config = dict(
    num_hidden_layers=13,
    hidden_size=256,
    num_attention_heads=2,
    num_key_value_heads=2,
    head_dim=128,
    intermediate_size=1024,
    vocab_size=1565,
    hidden_act='tanh_gelu',
    norm='layernorm',
    norm_place='pre',
    norm_eps=1e-05,
    positions='learned',
    qk_norm=False,
    attn_scale=0.0884,
    bias='all',
    tie_word_embeddings=True,
    parallel_block=False,
    init='uniform',
    init_std_qkv=0.0265,
    init_std_o=0.0,
    init_std_up=0.0265,
    init_std_down=0.0,
    optimizer='soap_variant',
    learning_rate=0.0031,
    beta1=0.95,
    beta2=0.99,
    weight_decay=0.17,
    lr_head=0.00618,
    max_grad_norm=1.0,
    warmup_steps=200,
    schedule='wsd',
    decay_fraction=0.861,
    decay_shape='linear',
    final_lr_fraction=0.05,
    batch_tokens=65536,
    max_seq_len=128,
    doc_mask=True,
    train_tokens=178600000,
    max_steps=2726,
    dataset='wikipedia_en',
)
Each number is 128 + 24 x the weight over the matrix's rms, rounded and kept within 0 to 255. Layers, rows and columns count from 0.

# layer 7 MLP up, 1024x256, rms 0.0922, rows 726-778, columns 0-63
[[152 152 129  98 119 101 112 147 104 156 138 113  98 107  69  98 154 128 128  74 174 162 140 104 132 106 164 115 142 135 123 163 133 143 169 148 150 106 113  86 145 130 100 144  88 163  82  87  89 138 175 155 128 132 137 143 123 127 141 144 149 111 121 125]
 [132 108 158 147  70  82 158 134 125 144 141 129 127 118 127 129 146 121 122 105 127 124 142 119  79 138 155 128 135 115 136 119 149 116 160 169  92 123 132 137  76 152 115 115  81 147  99 152 157 165 148 116  97 149 143 144  86 170 153 139 121 137  98 136]
 [114  89 147  90 165 149 104 127 124 106 126 158 112  92 122 122  92 179 118 125  98 155  64 100 142 111 121  90 106 162 128 101 153 127 140  96 152 126 120 127 104 110 106 117  94 159 131 146 136 141 108 168 115 131 182 127 129 155 140 144 117 156  89 108]
 [186 114 122 144 143 151 100 144 137 147 148 114 111 109 130 104 112 127 173 108  85 154 122 135 153 170 136 136 104  81 135 143 124 166 133 160 111 146 133 110 153 133 137 107  95 129 130 136 144 135 129 101 108 139 128 101 135 153 114 110 110 124 180 103]
 [119 123 159 129 119  96 136 112 155 117 128 126 139 145 149 167  91  99 118 157 107 105 108 133 151 119 130 116 116 147 144 133 113 114 135 165 101 123 111 120 104 125 167 140 136 155 132 140 158 118 103 110 129 106  84  95 160 116 106 103 158 136  84 133]
 [128 110 117 146 153 175 100 118 148 161 127 159 110 112 102 115 146 134 168 120 135 137 125 134 143 166 112 115 123 130 115 122 105 107 122 132 126 122 145 107 102 182 154 136 146 121 145 104  90 142 139 138 126 131 107 181 166 114 158  97 119 126 206 138]
 [122 139 131 142 143 127 152  78 104 106 102 104 123  93 150 121 133 169 121 142 136 136 146 138 116 130 148 143 115 114 165 153 138  87 162 140  92 145 117 112 177 112 130  94 104 130  79 111 119 173 122 149 139 136 111 136 153 145  73 115 103 131 158 111]
 [144 147 111 164  97 151 150 143 111 109 172 107 123 146 154 143 107 143 147 127 140 160 140 100 131 118  84 160  86 169 115  97 140  95 121 121 121 108 128 122 108 186 105 104 137 151 122 150 113 119 133 104 120 133 121 114 160 198  93 125 133 115 100 136]
 [120 104 106  95 144 119 141 110 125 110 151 118 116 119 120 120 103 129 110 136 105 173 186 137 117 134 149 111  86 132 117  84 140 135 135 154 155 141  94 116 117 133 137 129 126  98 120 122 119 154 105 108 124 155 100  85 106 113 129 144 100 159 162  84]
 [192 116 121 117 121 112 146 123  89 116 108 106 136 143 134 126 132 142 133 157 107 116  84 141 114 148 116 127 152 141 100  98  86 155 118 103 100 150 116 113 156 148 170 165  97 163 131 144 153 122 152 132 118  94 147 135 116 106 135 134 110 158  95 139]
 [146 112 107 169 132 149 143 118 136 137 163 127 130 133  91 137 170 154 158 126 111 107 127 129 135 119 138 131 125  93 101 103 156 127 131 162  89 116 145 133 102 118 110 124  78 108 117 149 115 133 132 136  97 142 113 107 129 127 150 147 101 104  90 166]
 [108 130 108 108 127 131 146 109 142 105  94 182 105 149 132 108 111 169 128 136 118 148  79 100 128 153 136 133 123 139 128 109 125 125 137 104 168 151 137 141 122 167 103 168 151  94 139  69 104 128  95 139 146 150 133  66 139  96 152 108 124 123 180 109]
 [127 123 128 125 131  85 131 113 131  98  74  92 137 135 130 135 142  95 149 138 124  94 121 128 108 124 138  99 125 122 162 135 125 118 139 175 177 141 121 173 138 128 168 143 124 146 136 112 140 138 127 112 128 107  84 112 111 165 143  82 151 177  91 151]
 [122 155 130 155 128 126 127 160 124 169 122 138 167 119 133 120 171 133 139 131 131 141 115 111 129 116 159 105 149 102 116 114  71 161 142  96 133 147 139 120 163 116 122 135 100 110 124 118 100 130 122 102  82 163 169 123 119 137 104  88 121 110 113 142]
 [118 172  99 134 171 144 135 100 131 149  96 160 143 144 150 130 148 148 118 140 159 136 117 128 165 175 122 123 145 115 116 112 109 155 145 157 114 119 131 110 110 105 129 115  73  88  86 152 116 134 159 132 134 115 130 147 136 147 117 111 130 145 141  66]
 [ 93 165 142 112 124 149 150 184 113 170 129 130 139 131 146 115 131 174 143 112 134  93  90 158 158 130 132 107 188 113 112 121 104 176 152 115 128 156 112 158 102 137 165 105 106 149 111 116 102 164 135 185 155 145 156  79 114  95 167 128 127 122 161 127]
 [ 87 101 128 161 111 129 113 128 112 102 118 130 108 133 128 145 110 153 141 130 116 150 108 146 112  82 166 120 116 138 132 146 135 116 142 142 139  78 141 160 164 133 151 141 126 121 117 139 145 153 165 141 165 118 118 118 138 125 114 134 185 131 112 152]
 [100 145 152 147  90 145 159 130  96  98 152 136  88 116 157 112 138 180 159 119 146 153 110 138 115 134  93 123  99 111 176 140 127 167 138 130 142 139 166 124 133 129 126 119 101 106 170 131  92 152 151 145 140  96  71 113 158 144 153  80 144 123 116 165]
 [125 155 100 174 156 118 142 135 152 143 107 121 161  81 122 141 145 159 146 127  91 128 125 113 146 163 135 109 119 121  98 124 124 156 157 119 105 125 147  77  92 142 121 126 144 172 123 168 164  73 144 123 125 113 124 104 149 101 127 121 146  90 168  87]
 [107 143 155 147 129 126 124  87 135 123 100  96 127 119  90 141 144  95 124 140 169 137 130  96 152 107 156 133 115 142 154 111 101  99 141 103 133 138 152 157 127 114 112 170 138 166 126 113 173 158 164 126 124 122 144  89 118 135  87 124 159 127 109 132]
 [103 151 146 135 133  86 120 183 154 117 106 138 134  78 143 117  99 149 111  99 130 106 132  81 128 133 100 102 150 105 131 132 139 144 161 144 143 166 116 127  93 149 124 151  89 167 123 171 119 104 160 160 129 150 128  88 157 109 120 163 121 134 141 117]
 [121 106 158 132 141 137 149 127 164 151 115 129 140 154  85 120 122 137 113 109 160 133 148 150  90  69 132 199 138 131 152 103 131  84 121 166 138 132 114 139 149 158 142 121 139 150 159 121 133  82 123 113 143 127 131 186 165 140 120 127 120  95 165 121]
 [121  94 141 112 158 108 138  87 127 102 148 168 118 109  89 159 147 125 138 147 120 103 129 169 141 135 161 131 155 111 116 114 137 110 150  86 111 129 108 163 100 102 111 134 123 154  82 100 134 192 168  85 125 153 104 162  82 127 117 133 108 183  75 121]
 [181 141 132 107 154 131 134 138 135 175 132 128 133  98  94 135 144 165 133 139 165 116  81 164 127 130 142 131 131 124 113 131 156 142 145 110 169 110 126 159 124 102 159  93 153 160 127 174 168 120 128  90 135 140 107 118 160 114 130 105 141  89 151 117]
 [150 140 150 127 149 140 153 121 115  92 128  91 139 118 112 176  76 112 107 124 147 145 113 141 158 145 124 127 131 168 106 118 127 104 128 138 167 112 101 140 116 106 118 169 142 166 141 114 166 164 126 113 127 148 147 162  60 135 118 155 129  93 118 150]
 [148 136 151 151 132 127 118 124 112 166 124 166 123 126 139 102 128 106 111 144 146 153 100 123 135 138 129 176 170 173 130 135 164 126 108  64 127 181  90 130 113 149  92 129 123 132 125 149 127 117 106 131 142 172 129 119 127  84 156  75 120 157 170 134]
 [118 153 138 111 123 137 152 124 160 105 101  98 146 160 127 140 116 129 138  49 153 143 104 100 119 116 112 146 165 118 184 109 150 133 115 146 187  75 118 119  85 123 144 159 149 127 135 111 121 149 156 116 118 165 130 139 147 163 122 121  76 131 134 105]
 [107  97 157 137 137 128 140 110 141 184 122  39 124 115 125 129 152 146 122 139 157 110 125 143 100 141 107 153 116 103 161 105 142 149 136 132 109 134 133 122 122 164 154 106 140 112 120 125 162 162 114 112 142 136 115 122 109 139 157 143 153 104  68 127]
 [ 83 144  97 104 114 159 118 111 137 120 146 138 150 128 140 138  76 127 156 115 157 104 139  82 120 132 146 125 106  92  99 148 160 128 145 171 134 128 117 120  98 136 108 138 141 138 106 173 139 145 129  90 107 135 146 109  93 140 135 146 133 137 168 137]
 [118 103 120 124 129 128  92 128  99 151 118 157 129 138 113 108  98 135 104 114 163 121 137 100 185 128 112 110 136 145 147 144 120 122 148 139 115 160 110 118 167 147 160 115  77 119  96  90 142 116 121 117  89 121 109 101 107 112 160 106 177 104 123 114]
 [155 111 108 117 126 122 136 150 136 154 116 125 136 150  96  76 146 143  96  86 171 148 102  80 154  94 119 120 116  95 122 106  89 123 136  74 101 122 139 116 164 116 136 154 120 139 157 119 117 103 160 121 153 130 113 129 113 141 151 134 109 173 168 160]
 [129 135 153  90 165 179  93 133 132 132 113 144 141 140  89 138  79 130 162 106 117 110 137  88 130 117 147 122 131 139 176 117 140  99  99 153 131 137 129  78  78 126 162  97  88 148 122  97 154 103 109 106 174 151  62 121 128 110 155 124 131 119 127 167]
 [145 117 198 110 102 155 139  98 124 144 133 154 108 104 124  85 144 145 114 173 145 142 142 144 144 140 142 129 139 122 134 142 102 112 100 106 137 131 120 173 109 151 164  88 154 101 140 133 124 129 127 141 143 156 121  99  88 117 117 129 115 123 146 161]
 [ 97 119 154  77  58  91 121 119  96 120 152 134 142 108  99 150  99 152 113  82  87 129 135 133 163 140 124 136 107 117 152 140 112 155 141 125 122 125  83 102 146 118 146 101  96 128 129 158 162 110 174 118 189 114 106 148 109 155 123 104 134 115 156 137]
 [154  92 103 127 130  82 152 116  94 164 142 139  97 139 102 126 110  99 155 154 172 141 156 120 140 128 129  88 135 136 155  81 117 135 123 103 145 183 165 130  74 155 145 115 127 169 134 101 127 151 125 162 126 157 120 124  98 123 183 120 143 144 138 137]
 [ 90 139 147 111 162  82 153 112  92 105 138  87 152 125 135 134 153 110 120 152 101 100 103 149 105 106 121 108 104  91 142 130 111 143 111 168 150 110 106 138 132  88 183 142 148 142 109 157 111 128  85 127 146  98 128 148  88 191 143  75  98 167  98 138]
 [110 118 109 135 109 108 134 127 120 151 113 146  90 112 119 107 162 148 120 148 110 150 146  80 127 128 146 106 102  99 154 127 134 160 131 125  72 182 102 137 111 162 101 154 135 121 114  99 159  76 133 112 118 127 171 128 147 128 112  48 122 102 120 111]
 [142 134 119 121 170 108 165 163 150 126 115  73 100 139 148 100 143 128 111  69 108  97 137  92 123 126  87 157  86 153  98  85 117 139 155 108 166  99 136 120 164 147 120  87 113 127 166 147 139 115 137 140 145 124 124 118 107 104 116 143 107  98 144 111]
 [ 75 155 123 146 112 120 145 123 105 172 119  82 134 103  94 149  96 127 113  91  77 134 141  86 106 148 112  93 128 130 131 143 119 168 123  94 147 123 142 142  85 116  36 110 122 169 109 140 157 124 143 101 122 111 123 117 132 130 105 144 129 130 143 146]
 [ 97 145 138 148 136 135 138 163 128 173 155 185  95 125 112 110 165  76 128 159 140 146 171 125 151 129 109 128 130 155 119 122 118 157 122 152  91 144 115 129  72 129 123 104 154 116 151 104 120 163 205 111 163 176 139 161 134  99  58 128  76 108 120 133]
 [134 114 124 119 121 133 119  87 105  92 125  98 139 115  82 101  81 149 127  96 128 120 134 107 144 141 144 101 171 102 122 134 112 119 140 136  56 142 101 112 100 101 115 130 105 151  98  98 169 160  98 129 109 147 115 101 123  99 122 123 148 131 126 142]
 [135 134  87 131 114 103 117 135  91 123 143 120 150 135 149 104 113 161 190 139 135  58 133 124 156  79 123 121 138 132 136 100 160 103 158 141 125 115 104 121 148 127 112 128 137 111 185 166 159 149 110 109 130 128  93  95 144 148 128 127  91 171 106 136]
 [115  99  90 151  95 184 129  87 106 159 112 110 134 115 142  98 117 138 147 139  89 125 119 135 128 136 115 131 174 132 162 102 136 124 102 155 130 125 162 146  81 137 176 165 136 128 142 134  95 130 180 101 161 115 131 114 113 110 152 136 114 139 120 124]
 [136 115 136 141  90 152  89 114 144 132 136 117 109 125 127 115 115 123 137  77 125 160 132 137 157  95 157 115 163 147  97 155 155 119 106 146 104 112 103 118 156 123 120 137 160 110 125 170 139 124 135 107 104 125 130 128 143 106 102 124 126 154 109 123]
 [128  97 114 115 128 146 104 103 120 131  91  94 152 130 109 157 144 127 119 127 125 119  96  95 107  93 178 147 101 105 114 159 114 116 135 131 116 129 121 113 146 111 113 128 149 114 118 128 115 154 128 109  92 134 169 183 145 165 124 145 178 154 157  91]
 [141 124  99 159 122 161 113 123 134 164 112 120 117 116 129 145 152  83 118 141 130  66  99 162 123 156 148 134 100 121 174 127 100 126 128 148 104 124 107 132 137 132  67 107 120 152 109 132 129 161 138 118 188 123 131 145 103 128 123 160  98  91 135 154]
 [163 169 148 121 101 133  94 135 167 143 131 116  98 129 192  88 135 158 126 121 104 100 109 130 118  97 166 158 139 119 154 125 160 117 104 170 138 122  92 122 107 130 131 114 154 172 141  92 137  83 120 138 135 160 139 107  99 109 108 172 155  73 119 101]
 [131 131 142 144 118 126 100  86 163 117 132 120 134 119  81 128 155 127 110  85 157 111 146 126 133 119 120  88 138 122 128 105 138 141 134 147 113 135 103 118 152 105 143  64 117 101 147 134 125 136 136 132 167 117 126 168 117 107 125 105 121  91 115 135]
 [143 185 104 143 133 147 121 116 124 111 155 128 127 141 109 167 125 182 141 170 118 123 114 125 115 137 154  81 147  97 122 112 103 163 104 153 135 177  43 144 112 112 185  99 148  84 118 147 115 135 122  92  91 133 140  84 113 151 128 150 128 104 148  96]
 [137 159 141 138  86 147 123 130 103 133 125 118  82 134  78 110  70 146 134 114 114 126 124 141 137 127 109 158 176 111 125 148 172 180 141 118 131  90  69 135 116  61 136  92 113 132 101 160 116 162 171 113 192 112 175 128 113 110 154 150 125 130 120 146]
 [163 122 151 128 118 140 120 155 141  81 110 121 134 135 102 139 138 119 128 130 147 130 149 124 168 117 173 138 140  98  48 169 109 144 144 105  97 156 116 105 132 156 124 138  81 137 102 110 125 158 108 112 104 156 121 108 141 114 155  84 129 126 154 118]
 [133 136  75 113  88 113 106 104 113 127 122 124 119 124 123 104 131 106 125 103 122 181 113 182 151 102 122 119 169 141 127 134 172 147 158 187 138 160 115 156  98  80 135 144 131 129 126  86 140 112 157 141 119  95 130 139 112 149 131 155 122 180 121 118]
 [128 106 147 125 147 126 137 103 145 156 125 150 142 155 129 119 109 143 168 152 138 156 152 146 161 107 142 134 131 144 142 139 171 116 115 127 111 119 115  83 135 167 149 137 133 127 132 150 153 173  81 170 151 158 118 111 102 118 112  88 118 128 157 109]]
# layer 7 MLP down (transposed), 1024x256, rms 0.0791, rows 726-777, columns 0-63
[[131 211  76 133 162 127  74 179 134 114  91 135 129 159 143 140 121 100 142 147  89 168 131 158 134 119 141 126 125 178 164 116 170  65 127 149 167 162 129 123  90 111 160  92 109 124  73 168 150 126 108 121 111 111 149 140 122 147 153 141 125 109 168 125]
 [135 130 100 121 171 129 111 129 119 141 148 126  90 139 111  90 154  83 129 109 123 152 155 136 146 178 180  98 147  88 165  85 120 146 106 113 152 166 135  87 144 120 113 132 118 109 138 161  90 102 128 130 106 110 102 150 142 119 103 153 136 103  74  63]
 [129 140 118 123 140 127 141 135 126 112 120  70 127 157 127 168 167  79 111 147 125 125 171 124 158 164  92  85 124 111 107 125 142 121 136 137 178 158 115 128  97 120  82 140 130 102  48 108 181 103 131 128 152  95 105  93 119 108 146  92 123 190 107 164]
 [149 110 156 150 142 130 136 120 108 117 126 109 133 134 129 136  98  88 127 133 153 156 135 121 132 150 164 128 104 160 116 140 137 145 126  79 158 145 127  91 162 110 137 131 147 139 137 122 126 140 102 130 171 147  99 138 125 108 127 107 155  12 112 134]
 [143 147 105 123 161 126 103 152 146  92 129  90 147 110 136 173 141 101 117 184 145  90  84 136 126 129  88 134 126 132 142 140 159 116 107 154 143 128 111 124 119 173 155 139 130 112 119 142  99  84 131 145 114 142 120  81 152 119 130 126 154 136 146 174]
 [ 88 151 162 139 111 173 125 129 135 156 145 155  80 153 130 130 105 164 129 142 103 119  95 116 134 104 102 133 159 128 152 116 151 130  94 130 115 154 147  85  62 154 138 134 146 141 134 176 165 113 123 154 118 151 109 162 150 135 162 135 105 132 106  86]
 [128 117 146 105 152  99  96 165 130 130 121 140 148 129 162 161 114 160 110 124 120 146 115 122  83 139 139 122 125 156 134 101 120 133  70 153 170 141  79 110 115 151 133  82 122 108 124 126 154 140 154 146 156 139  93 109 122 102 103 154 165 165 145 143]
 [138 111 159 115  86 155  95 165 104 136  94 136 145 142 164 158 168 114 153  98 114 120 118 104 148  86 163 155 121  99 109 113  88 139 106 113 105 145 147  71 163 145 120 137 123 110 137  90 128 123 126 119 148 134 132 166 127 148 108 102 102 122 146 131]
 [184 124 181 114 106  89 122 162 133 137 152 102 131 113 138 129 129 128 158 176 119 123 114 160 108 125 108 106 131 133 136 166 127 149 109 164 154 148  79  80 100 174 135 109  75 162 159 119 141 139 132 145 156  97 110 129 106 147 145 135  78 158 115 130]
 [123 154 132 125 141 171 143 101  94 139 144 144 178 133 149  99  71 133 114 166 119 164 106 130 110 178 145 128  81 142 131 100 122 126 128 127 154 122 142 133 113 120 150 100 116 133 155 139 107 116 123 125 149 129 116 121 135 105 109 113 149 154 104 139]
 [135 133 135 148 117 125 126 179 112 110 125 108  78 149 101 125 147 127 133  81 109  98 176 142 121 125 153 136 153 131 131 114 143 152 137 120 143 142 127 132 154 124 126 156 145 129 132 165 117 165 146 137  99  93 146 152 158 142  94 120 145 144 126 100]
 [112 117 139 109 107 139 163  89  79  98 115 110 130  97 115 167 129 123 148 153 127 141 149 105  93 147  99 169 125  97 128 110 144 121 135 151 103 121 159 142 139 114 135 128 130 139 154  99 112 130 121 135 111 149 117 106 116 151 169 157 137 136 130  60]
 [ 88 134 100 110 163 131 127 105 141 120 139 116 154 133  97 115 126 116 118 129 141 133 138 126 117 139 146 153 104 117 115 130 138 142  75 105 110 163 109  88 150 165  98 135 128 129 127 135 123 159 119 115 114 145 169 144 153  99 120 162 107 145 129 173]
 [143 135 122 122 123 115 123 123 104 148 121 161 118  92 115 152 129 100 137 124  95 103 109 137 119  86 130 143 110 139 136 149 137 108 159 151 114 171  92 139 126 136 128 140 112 100 120 122 104  85 143 182 110  83 163 133 130 150 155 126 130 153 141 162]
 [150 176 157  80 178 126 161 139 124 156 125 119 148 166 127 126 141  90  60 137  98 123 148 147 132 157 125 117 136 161 100 109 117 102 109 130 149 143 169 132  97 171  94 124 138 184 151 108 118 122 136 126 122 125 186 107  95 119 119 156 151 169 118 138]
 [109 130 101 122  86 102 102 136 135 126 119 124 108 134 124 142 106 118 131  95 108  83 113 133  80 120 121 182 123 109 148 166 130 152 165 121 108  68 157 106 146 187 129 145 131 126 136 155 150 140 133  84 109 135 112 134 131 132 142 133 102 149  95  91]
 [ 92 150 139 104 118 164 188 168 150  89 127 126 122 161 168 146  90 113 124 169 135 145 177 161 158 131 150 158 140 106 109  96 103  99 151 123 140 152 120 114 143 127  93 111 104 155 135 134 114 108 152 139 135 137 144 109 134 116 169 135 128 130 117 132]
 [121 127 119 139 114 108 104 156 147  90 126 154 121 153 105 145 137  89 124 129 155  82 112 144 128 128 148 122 167  79 149 115  82 183 107 154 113 158 116 141 115 123 123 146 121 112 137 135 152 111 159 161 137 131 149 114 130 132 100 146 148 115  99 140]
 [124  76 133 147 114 156 142 143 136 109 119 138 127 116 153 119 114 141 131 155 134 128 182 103 136 163 141 177 128 147 155 118 119 124 105 128 126 109 153 150 171 144  98 149 147 119 149 129 123  99  82 122 126 148 146 140 145  89  98 130 131 154 114 138]
 [116 134 140 102 143 154 133 141 113 123 143 134 148 134 115 124 119  95 115 121 128 154 142 161  86 140 127 176  99 106 174 102 137 150 143 136 117 101 124 122 153 135 145 142 128 140 104 141  86 117  53 128 108 129 117  87 131 126 145 140 128 119 116 108]
 [ 93 140 127 129 126 114 117 134 132  99 116 148 137 127 109  87 169 129 121 129 112 108 173 120  68 162 105 149 160  91 130 130 134 137 107 113 118 105 113 135 137 101 105 189 103  94 120 101 106 109  82 100 169  81 127 113 134 141  74 121 131  98 118 106]
 [130 135 155 178 126 101 124  98 127 101 132  91  85 119 106 145 143 145 142 139 112 118 137  83 154 121 139 141 136 135 127 117 148 118 142 137 157 166 135 156 136 157 101 157 115 171 154 131 127 148  98 129 120 112 145 140 133 174 105  98 120 173 114 141]
 [135 110 130  91 126 125 134 113 124 122 129 127 129  96 160 137 173 141 122 138 101  91 129 100  78 132 118 156 173 123 160 145 139 118 130 142 131 106  94 112 101 119 175 162 178 139 141 154 130 101 126 132 131 120 133 141 123 123 148 131 137 160 159 113]
 [154 131 143 152 103 139 103 126 119 104 102 108 107 110 116 105 114 133 126 124 144 126 122 106 120  99  82 140 146 153 105 149 140  89  69 107 121  92 134 150 134 118 131 156 148 109 147 130 108 135 128 148  97 145 126 131 146 127 129 125 147  93  91 147]
 [163 120 170 146 153 106 138 133 121 152 144 111 102  97 122 114  91  78 158 120 120  95 114 143 134 114 148  94 121  95  93 155 138  98  94  94 163 151  98 194 129 137 142  70 114  79 184 110 140 137 130 136 186 133 102 133 113 111 123  72  96 148 129 114]
 [111 173 116 169 143 158 127  72  99 102 168 168 153 130 140 135  81 160 122 108 132 125 135 120 110 143  86 143 105  57 102  82 176 102 117 121 139 110 136 143  97  96 116 130 156 120 154 177 126 144 128 142 129 138 148 102  99 119 108 135 120 158 138 123]
 [ 75 106 112 109 122 112 112 160 119 125 140 121 132 114 138  88 111 110 102 101 164 129 134 139 130 117 154 105 141 126 132 100  89 127 112 146 122 173 123 135 162  93 132 161 120 138 115 139 147 190 105 123 101 112 113 159  66 148 109 131 159 139 145 106]
 [107 111 129 172 119 101 127 112 106 161 123 148  95 141  60 125  55 130 186 127 104 112 149 155 144 165 112 125 156 133 114 125  85 116 140 122 100 151 142 113 133 155 117  96 130 166 131 157 136 125 104 144 102 113 121 134 117 121 126 125 121 140 124 134]
 [119 106 119 101 159 116 136 156 109 115 144 154  87 121 170 107 167 149 131 126 122 126 143 110 119 158 120 123  90 119 138 145 120 129 109 114 108 123 110 134 133 113 101 148 111 138 149 113 117 146 114 171 104 106 131 166 126 154 130  74  80 100 117 123]
 [172 155 140 123 161 123 111 147 124 114 168 129 120 126 124 163 142 130 129 109 156  92 143 131 128 146 124 130  99 121 149 117 131 136  83  91 134 116 143 162 113 101 105 125 124 166 117 151 125 145 154 136 168 100  88 126  97 131 127 172 151 109 165 129]
 [145 138 145 139 164 178 121 128  95 122 173 138 129 123 120  94 149  88 154 104 113 180 136 139 103  90 108 118 119 121 129 147 125 128 144 134 119  84  92 130  80 122  86 119 131 120  77 117 112  97 112 108 145  78 149 138 123 143 136 125 129 176  79 125]
 [125 103  97  85 113 159 143 106 113 135 121 108 136  98 102 122 143 175 147 139 117 124 109 113 117 155 153  78 102 141 191 122 147 105 147 150 177 141 118 132 104 132 126 138 141 111 123 141 106 153 170  97 125 192 105  86 125  94 140 123 120 106 145 115]
 [142 109 120 143 108 110 134 119 152 128 131 140 141 169 125 159 111 129 122 105 141 113 106  98 159 157 126 133 126 125 100 152  97 127 139  90 132 131 107 114 145  85 157 151 109  87 196 122 139  94 115 162 137 126 134 186 144 136  96  96  88 127 128 155]
 [119 140 164 157 120  93 160 194 100 118 167 119 118 133 140 136 118 130  99 101 144 130 109 117  96 119 123 137 135 109 131 138 139 100 133 130 111  98 128 147 141 124 143 134 156 130 127  72 140 169 118 136 119 115 156 177 126 160 122 126 143 112 143 125]
 [ 99 130 114 121 147 125 126 118 115 139  99 112 130  81 168 144 120 158 137 104 130 131 118 145  99 193 133 139 104 156  90 132 148 101 121 121  73 118 142 131 127 146 134 101 138 159 125 125 145 137 126 129 118 102 174 136 137 113 120  98  86 136 100 148]
 [149 142 134 112 108 169 126 118  72 139 170 109 131 144 113 161 142 101 132 117 120  84 144 121 100 127 135 142 170 148 136 130 138 122 106 146 101 177 133 126 127 135  83 160 137 130 159 153 123 148 154 129  55 133 155 110 162 123 136 123 131 118 119 162]
 [138 102 155 124 117 143 147 131 137 113 146 108 142 120 167 108 134 163 155 117 124 113 122 129 180 119 132 123 166 155 106 125 125 139 150 113 162 139 131 124 126 116 143  86 168 115 163 102 114 124 119 141 148 105 161 110  70  94 139 137 147 118 102 120]
 [146 107 159 138 101 133 134 158 140 140 145 111 116  82 110 113 130 137 139 103 126 156 155 117 146 122 116 146 121 144 156 166 124 170 139  96 100 146 143 101 166  74  85  95 153 119 117 159 110 136 132 109 121 117 114 145 134 107 128 174 104 131 163 124]
 [106 151 215 132 116  97 135 151 180  84 100 141 121 120 143 173 190 128 157 113 114  92 137 124 146 153 120  84 171 154 135 104 151 139 131 171 118 132  88 108 127 129 117  96 142 104 159 126 134 126 144 153 107 137 136 151 100 117 147 117 109 122 115 114]
 [167 131 122 120 122 126 103 115  94  98 117 137 163 107 139 136 109 128 112 105 139 123 110 113  73 122 156  70 172 117 141 128 149 144 171 134 168 122 167 140 126 100 127 113 148  80 177  90 130 166  93 112 155  96 100  87  91  85 113 120 162 166 131 114]
 [ 92 122 109 156 133 110 114 139 132 164  99  92 107 133 141 134 126 174 131 158 101  99 141 164  99 121 114 124  59 151 122 129 149 151 156 158 134 153 144 148 104 145 117  69 122 127  67 162 149 126 128  98 146 136 134 132 176 146 114 126 149 173 125 139]
 [163 101 132 120 121 139 137 122 141 111 141 137 103 145 123 131 134  81  80 115 129 138  81 140 113 191 111 130 105 171 137 132 165 137 102 185 151 165 110 170 130 168 147 105 151 102 143 138 153 121 145 104  82 126 144 163 150  96  90 140 146  66 104  79]
 [174 137 116 112 134 112 112 131 147 156 145  84 102 104 137 193 117 147 159 158 115 149 134 102 129 103 105  63 111 151 126 177 144 107 141 120  79 143 147 117 141 134 121 110 142 140 161 133  80 153 135  88  92 132  77 113 124 128  88 157 139 169 115 138]
 [150 184 149 115  79 135 139 132 124 126 118  72  89 154  93 126 152 135 106 116  88 105 120 106 136 158 172 144 204 135 161 130 137 108 144 141 151 124 141 120 129 170 121 137  97 140 122 128 128 153 140 133 158 119 127 156  78 115 141 134 159 198 104 138]
 [118 130 169 129 100 139 150 156 112 113 128 175 125  88 143 141 128 171  87 160 155 109 129 117 101 125 104 132 120 134 102  98 101 162 118 132 100 111 126 110 115 121 126 121 106  92 119 139 126 118 122  84 130 158 122 125 151 109 123 120  83 163 139 118]
 [144 163 123 130  95 135 160 138 201 170 118 129 140  84  68 117 161 120 189 111 134 135 154 136 123 168 136 132 110 158 125 117 155 120 160 113 167 116 120 114 188  86 129 152 125 127 133 164 151 151 140 143 100 130 118 141  99 142 120 129 109 174 140 119]
 [132 111 152 164 136  96 114 142 105 109  80 116 113 126 105 150 111 131 136  98 187  98 131 128 144 116 134 159 137 137 131 151 132  79 132 144 132 120  95 182 118  93  95  79 135 107 155 136 108  99 135 111 196 102 166 115  96  62 189 143 166  81 131 115]
 [145 150 114 181 139 155 115 142 117 107 108 151 120 147 187 142 148 122 152 146 149 145 146  88 131 111 118 157  93 109 162 131 142  99  92 114 125 124 110 147 117 137 104 116 111 147 103 154 139 134 135 128 138 136  84 147 124 103 117 162 137 126 137 114]
 [150 126 108 105 110 137  65 153 148 146 157 122  99 122 140 131 103 118  46 179 170 155 103 114 110 141 129 167 137  94 101 116 139 109 149 115 140 131 136 120 148 103 115 133 140  77 139  85 163 151 151 104 124 111 138 131 107 121 135 139 121 125 133 139]
 [120 117 146 112 107 122 167 155 117 124 151 107 139 154 147 166 131 101  95 152 117 146 163 138 144 111  66 120 115  80 110 141 150  85 123 152 148 118 123 134 111 170 195 182 118 123 138 129 124 104 123 112 149  98  98 128 132 152  90 130 128 157 130 146]
 [119 146 156  73 144 142 127 145 140 115 131 126 150 104 144 142  72 162 170 130 149 113 169 133 101 116 192 124 109 135 144 110  89 119 137 105 122 126  81 131 145 142  89 109 133 121 105 111 174  78  90 126 134 110 134 142 174 137  66 105 145 151 144  93]
 [113 126 179 158 109 120 134 155 129 130 154 126 101 150 164 128  91 184 105 129 123 117 111 145 142 142 130 148 109 124 134 161 117 156 112  25 131 121 118 112 150 160 141 117 102 106 129 110 123 120 126 126 196 168 146 135 128 139 167 101 121 102 168 147]]